Weights of a small GPT-style language model, trained from scratch on English Wikipedia.
Training: 593M tokens, 4528 steps.
Each number is 128 + 24 x the weight over its row's rms, rounded and kept within 0 to 255. Layers, rows and columns count from 0. Numbers have three digits each. The size before them is the row's rms in percent of the matrix's.

# down: layer 6 MLP down (transposed), 1280x384, rms 0.0476, rows 1164-1203, columns 96-143
# gate: layer 6 MLP gate, 1280x384, rms 0.0475, rows 1165-1204, columns 96-143
# up: layer 6 MLP up, 1280x384, rms 0.0474, rows 1165-1204, columns 96-143
down1164 090:131132113128155122118132125131135104117135103147174133135180127125105108143111104110121162142159153138113153163107138137153114139144155105138182
gate1165 093:154099126139162086094158149132165128182108130144143125124145125142155127137119093146137145081111143120161103096130102155147156111113139090130147
up1165 097:137152115172073129096133078174144120086167066128095119134081131118110076118124127138138123100153156125123145133104094050071110159109135152150156
down1165 102:122158150142144129086098127166077122128158088099162139123106131146109096144150111107122133121161090132131152117158089140133126121125120119122184
gate1166 105:124124114095124090162152103099145156141073081142097175095174108119090108113115145160123197118140107110122103149125131122105089133112146131147135
up1166 109:183163148095129134128178162119094113122132143114160069133111122121142098125146095106114140138124160122110149122133096140106135169133106115114118
down1166 104:117132162141134117136135133094168079157130125131180116177119130110128127122123116127164119130118109095122113167159158106099125126125086135118099
gate1167 097:110161128155115140098101149134144138134139152157151125160138110112123136132123181131174106099083115155121099122153122116168103104090147139155109
up1167 098:155071138150115116115082098144131112139110141124062129138156104112120105154144109118166144108108126171125055139120140127117129159134126151141124
down1167 096:120141088137090121130110109112117133132103115146191133130150093114109132127146128111171133124138111128164087150127139142134123131155154120147124
gate1168 095:109119098132102122079110146152120132116114110174173119117135108139117143124152148082103173145150083135154130174089115125131115170138120077150110
up1168 093:097167073085127130152101170128170131135160173084071084152107162106123155135116064145132119080136160157078080121178143133108147120113147157151092
down1168 094:092120131145127164152156084132149077111169121163082149121070138111142124142114121139149099184108130108099078129154110112130107144130134147128103
gate1169 126:174144109139137100139109108143123121113122120105095149128081087107143088116119119167142078101145156139137121157134120108112132111071128097131157
up1169 124:121144105159141151139145098125133108105164191165165076088158154122100148156106093122121156162174126137094080132146111109147140143154186151155118
down1169 112:088154144103139162109140150117095152129104175172140104095126152105115111110098122164110124195134104134133097118141138096133116152148154144131112
gate1170 091:157176123096141185148143118111113167109107174116120095120110136106172105111156148168093134139096151132116133157101101149081159144167113148107147
up1170 092:133149121105137166161152122113128153116103156117127138131127094146135141099149147127111174132098138170136176137113107141111095089122157169127132
down1170 090:147154095100123148096101153122176187117165153140110131098144156132118067118110147132114158109149157154122133130120102177155140105140128108124112
gate1171 094:125143129112130163136153073128144117134128146077100138140080100104139145141141092115128135125148145142128120114135151111148130103101121125137136
up1171 094:110101160119119122138104101132122156141133123199140116098130130141058093129101152112121125147097145146130127105126144155111181142129154097124150
down1171 096:167107147138108159128094093113118156128100098120152078098145137127126128167134115146141099123125136127140140134181146146127154147117122154140125
gate1172 098:066168169109136150174076118089108115156189137161151107130116137117161119137115126113113132165092097117103161109112104150080146154163085118130153
up1172 094:108122167142159115142133162158144143117105080169124123154136141176116120113181138121164118155107143130123118094161139102130107066115199105114135
down1172 099:131074152120121157141142153112112119113124062105126154177106124095107156144171148096163117137088107136105136089179125101104134173107134148157150
gate1173 099:118143138149138129143116157113122155128148150095118128146123116116097108108144112153105148148116115092132126146170143136095135144181163165138136
up1173 096:137128137104190113126099155123135129114105111069160148130092117116124112138162104135125175144163098095129103197142171110137102122160123121140127
down1173 094:135151127180132115116141102121123138114124144089132113107123149089120093082131102101158151119102115132102137126106130173144131116111117119152137
gate1174 094:118127137124089124156125120135146127099120125148100167094210159140150131127127140156108155123135112140120110110149099091065125119089133148148136
up1174 094:097149132146093093131102161126116089125105153127116094145128132118156120128133132102155153180097120113171125150097127116146116125165130116141138
down1174 092:102145110123108157129134089098144138121092173111083127131126136149161164163138132125140117129116149106117138133120116121114111148133111142104130
gate1175 098:136113101131172126130134098125176118136135205069177122138129101140140150121117114157130137161098151138116149146125159128158138133139122122138122
up1175 100:068130085136153125177123152151130087116176140150120083125106160119160102145136156144144128132117096120096125127127119116104148114126102105121148
down1175 102:100107108114078166167183126145124108127160126131129062116113118141150127072102129149156135110126080093155109129133116115109139127151132137136127
gate1176 105:129149099173090104131138164140107172151125174144121145139161138132146110131144145126115137167148169097098097123139155152121115151152120125144127
up1176 097:141100121174137127145103125102158156133161107140173132150124178137131078145121123086172119114123086159141118127108144117179102096099096127143106
down1176 096:139109094120110159108101112105086120134164144179096145153154151133153125168182095109114096193160165141113078151175104107150162108099091147139132
gate1177 098:138115161125100092108099068104118148100091151127146151117152100103181129112155130142113151086106112120141111143112105125162097132123123095097067
up1177 094:157130128121091190143144115152099077145087129116164119128108098130104104115129120108114102118062151080098124115126137108109129126141123107170118
down1177 096:159150134113161121173130107108163125127118142105192073128124120094130129142129126168098142113145131127206162112107145095145147103106107147183128
gate1178 099:159117124126151130142145135133108141123156129156100177090109104113106131142165123153094110085142148060138121134095149117119092131142085150070125
up1178 104:131117117120150139141111153103118112151149148132150104122159112084133111112117128155135111159107120099137106137126153104175114121157100131098123
down1178 093:127079125132156145146130135071167085155138174124087189111132129132116146131129102129098106126107146109093152102130152132113177139099128146078113
gate1179 099:130125078080140140132173140146142132118148160133132094144180102157088132148156146145161175117146094135141159095111107074107154171115136138100120
up1179 100:087120176146094130127071111094145128182160127121144136159157114117080166124140119098109125121114098116151127153173134107154116132125154144096145
down1179 097:141175122133132081149145121127131085126144141103091131120148117182072127149174178145119138147108140106129140139076128136099175129115106162101126
gate1180 106:147084114137081129129149098104160132132201143098105167118139150102111121165118144112094139122120134089143111148187113099132144148131150127131145
up1180 113:117122100159105090132150128100124135142242167122115151145132157096121124129131174120118125121131150137140113108104116151159160124125119096132178
down1180 109:119137123104127087134168155084152144123139145152171128127123117100115148160117110123155091125149130113161131072124098127144149149116140155118148
gate1181 100:142117140118136132121135130106112100091145155141172098178135124152163134141130149124123140120134102148138154129138160155125109114098100155107146
up1181 104:126145174122137113095139146148095092097165117081145119089116160130144111153119140115174131134080108090138109132139102122172149137168127087129103
down1181 103:113140128150166131121140113131141111122131139104162161098124138136167139132080146126149098110157126118119122137167086168110110173122131104145133
gate1182 089:121167133130148114113114164129122147128137141135140109122107138125158089119116147101144181141156080098119096161069126107112124179133116165139113
up1182 094:136073130065093108131133116124158098136116086141119170138140128121074139155102160153139156164103142119127129115123102115131142076118088139169103
down1182 090:166141136176121117135137118138088108140154114145110132088160142118136101133110113163160111151170129100089108133127105139140110102140114139088154
gate1183 093:142130122136090162137110157122088135138142108114158126113139153159133102121129141161122094094128122149142107151130083078103120129103088160111121
up1183 095:118101117170139111116115082180164134137132111151081112153105120139154125118081125168137162142136114166140126116121148124131147109151118065169115
down1183 095:086139132174095109120152115134117121120109099129146092141148133151105099131098130107127106112126138129121140114116097118116067099105124133161163
gate1184 099:136143120119119116100143142108113123106114105170110196114124174066182125134155125158137093126137168128120112134120125144108096102089127114147141
up1184 099:135106180153088147087144140111084122108112167113110117141153126097140174121118143102117138117110145119108128146124136150165157148100155108104124
down1184 096:092117131151189104132143183178110120137118089114149146122144102124181092136109104144105126182168110126140176128147167157155117109102093147082123
gate1185 101:137176087101121118169130119161163050142189150077122113133160114140132125124157104123108119104127158104099105116121070143119123123104139170154103
up1185 104:141101082127121129148115113114125110145116114118100120114129149097111102160154171108102098155131128128113147137112089141107152109106111115120136
down1185 102:129151129140122127120107107112124163096115144152134165113140121131109111171177106143143093125104116124100132198147099080086140112103139104089144
gate1186 102:127171151101146134126154098123150134146130111151157134145136147135114132114117114141120141110123136126086093137130107146143124130158089130160100
up1186 097:144152115120104120084150156122138128094099103134177128154165196112103154155136136130129156125145131168142068118133123128161150111156119107147110
down1186 099:176113133125138175090126156124125161119142092127125102123167148121136113164141163154129141127169160124116146140132116132135085088153140142092145
gate1187 108:149147147119103125158147166110108133176140132133109192100145139140096129123109095144089163090161092152115157119143131153110120124143102170104124
up1187 102:116099131152114141134135128110129146118149111167152100144119123150100085159108135127168132127159109100114129144105145160152106121143165120153131
down1187 102:134134147147126129131147155115104160140150109127147143135116110148084124121157116144122094120131110119162140149098157084125133133092157144132130
gate1188 095:094126101131149146119141169142063165101137120117119133140150135151125071125168113130118102148152132084153111113158085122086134154089096128149151
up1188 095:091097094135161123137109150133103165090086124117143114137112121120181085142086142139136140115075084088120165152173120140132114132105103148115169
down1188 096:141134115133171128136135082160131094099125156131159115123165147123121129123107138122142110112145112124096124146155116123158086126115094115135129
gate1189 102:140118122117168161168141122126156135130109120138138134110125122120112114182121128100122109112114161165114150134142112123167097134162118120119109
up1189 096:150125157138089067117120074093130100164100129124139123103127171104141076114145118155176104148110131170135111077108121122127109140156099176141168
down1189 102:114160126128092154107117135165083125136110153133154142095136137129112131092152104133185090110112089156074135123098140181120145143141086156157187
gate1190 101:178134158091126194119130064129129137142123153119147106149139167187166093126107146152135147157118122101142154134091143148096134095123078097106126
up1190 102:124122150135099142111103105071126211093121090147086121104143152151147111142135113116127183105115141146128149148112164126128161112095089142121116
down1190 103:099126123137134144129122092111153179131103102082149095117131125158133153127124129112127156087157126150090145151131171106162129118097107178145105
gate1191 104:139135133131124151105117116136102119123111070092145123168101158107143114154140135117103141140134110146131097137129145121095148108115124151099102
up1191 107:118138128113139121089126117099131158140140068103169131119134118124152123137149126103084156149135141138093141183141070099146164120122104130093104
down1191 100:124139134083146147110144084117123129130179130122199122159171101114079150132150117148135138099100143140129136149155136128163126168138155142158118
gate1192 096:132114134169141171133110115142159129158110083153105184151126124108143124123146122093119126118103173111125128087080135117121152121149101094149109
up1192 096:117118115129111123150136123129161138087140122113144097094127166132135158154083098135092125103132134085123120114109134142121129129166129153122170
down1192 095:118101125140125159131141151116164110086181142097115094095098095129115139090134143109125133111151158111131093154152113086149122162132125108109148
gate1193 099:092145103132148111084134138096137141095133152147159147132135131105148126105108150128134166109116120129127095162081161169153151142129101106152113
up1193 097:108136069094156152139113127107122112086131171111141158144136146145126094132169114179127125175116162146140140096128125123136132129151170107105179
down1193 099:136121123129107151109106146145110168120152149146101129137140123163151102142138184137117120109116097110136127097159078089111112117155142161133130
gate1194 100:103184176107124100105077130181169134151139141103088112135109132116125124162132152187105102123129121134151154143102091132140111141106170118142120
up1194 103:153169129099126124137114101113164139107123121096127127139095141109149099094098131126109127134142111115111124153136142159129154104094095131149131
down1194 097:101109087173136145177111126126099145113107156145113092143107138173144110114147181148136133086163113068171122156126202102192110121120086088114128
gate1195 100:139112187154158130139128154067115136131154089142127185154117149124110074103126139174096129136137122159088168137107174078101157087123125144173116
up1195 102:113132136152146105128121109098114165137133104117188144165142128129138160161121145126108100145093092151105079086076099111122146188156131090173105
down1195 104:144110166138084107169162190089123147146132137130168121165118127148104103147169115110124088121114139106150099083133141132116147100129149126170112
gate1196 096:084160088149108119129139130148125166104114149109117080098115137099122161115097136156133126122108145109128083114101107168129151138146168132152125
up1196 099:133090132142157124130096152140124099138124150147179142125129157151141096122070139093114109156137115081122121133163151095146124126148117138099185
down1196 101:156114106112102127130112135100146127147156137122120131157122130135172099120152137117148169137137122139091146116165129122156137145149144091109133
gate1197 096:167101147109176127147152126124114135121148126101110129121184155096105136137131170147127134122165159160153161151116150119137187116081121123126120
up1197 101:083130125140142105137124102105122149122095131149115124085133121137135141124118123124150132079149096129104126158147114129108093082144169089141128
down1197 102:137121140150079159178137118128104112106168152148118127135142154120124078090103078146148115085124120128147169149155136097068071147137105112149141
gate1198 096:159161112135130125140114137100137111152134146156123108151136110124132146116157137114105158112101150133132106144165153099138142099111083085188110
up1198 097:132120112128101126178111068121103148093100135132120115125095121127135109148171112117127091155127144136175117127098140156070147096106115110134124
down1198 096:097112168112132128102129121140121146141130139122133098122155176127110111157121158097108085131109174113120102144125086119110089130071120116116116
gate1199 101:132151129103117177151104159142066114133126106118153124158147149157134153115095109126162138132115113097116128140104085115120091140095157149115128
up1199 102:147127123148098106122173131091157124126159140093109151158135109137103115114145167163148143120127136094077102124165099159123130108120146141180112
down1199 104:103143138161090121150148129138133166122142124143098163154124109126114103116124151100154137131096119108123121172130142117090141111138120158182124
gate1200 089:130141125117142152119151119123136101121096122128079151119117143141136106115118134138152081101107090145094142112139115147122124083070153151113157
up1200 090:168131129080141122163091116126112146128159098115144126139115128115150167122139120146157119145155115174145127159110160125106125135121128128115124
down1200 097:129107137133157091130100108133110123084129106101134142109134115147142148132139137129109097119139121142122080140151144122157136131126092096102082
gate1201 108:110150146137162124131136131143078095139160115147133139101109172153131074140122121146169139124123120136116163113119098143080128157096109140118113
up1201 105:173110105099139183127091166153133135114129112179157144096152107144190121132099144128145153123114116164123132166137096143124111142163112145106148
down1201 096:120140152144115110153122109103129110124149121159072136086151133141118149132109128137118127140120135140118133122110163139107124135112126122139132
gate1202 103:162167148139095115148151140129125167105093134137159090109107113126089108130123137139117151152116092137125127119161182139138124101142163138076156
up1202 103:143122109146135138072104176172138081141157105148086129131151115137147148112114112141156093103079142142146102128157112124167155137114114096155126
down1202 102:149137098145164117064139107113133066106164114146149134105135141133162123137133110111159137131144152107158112167119080085151116113092126139170162
gate1203 102:130122137110146136068166131109155124124162091062171116117105121103104126133141119122133150127123137142119149118088151159153153118092130113140080
up1203 105:135146135123120139068161179131113122117099137088117113106129131132157091163095121120130090131136140129155143163175138126168147131144092126119121
down1203 107:153119115093152127146130155151128108154118144120146144132117109136119104124137168120127085108168139093114146140139097122123131124116132153145159
gate1204 097:129148135122171135131178126124126118108137116122111124137134144125154124117137147137130151133079158120148151150118142130148093140127083135120151
up1204 102:122120108135137097110138133109135138093154118125069184117127151122107122125130125138133168145107168140138156131152105123136130139152091123089148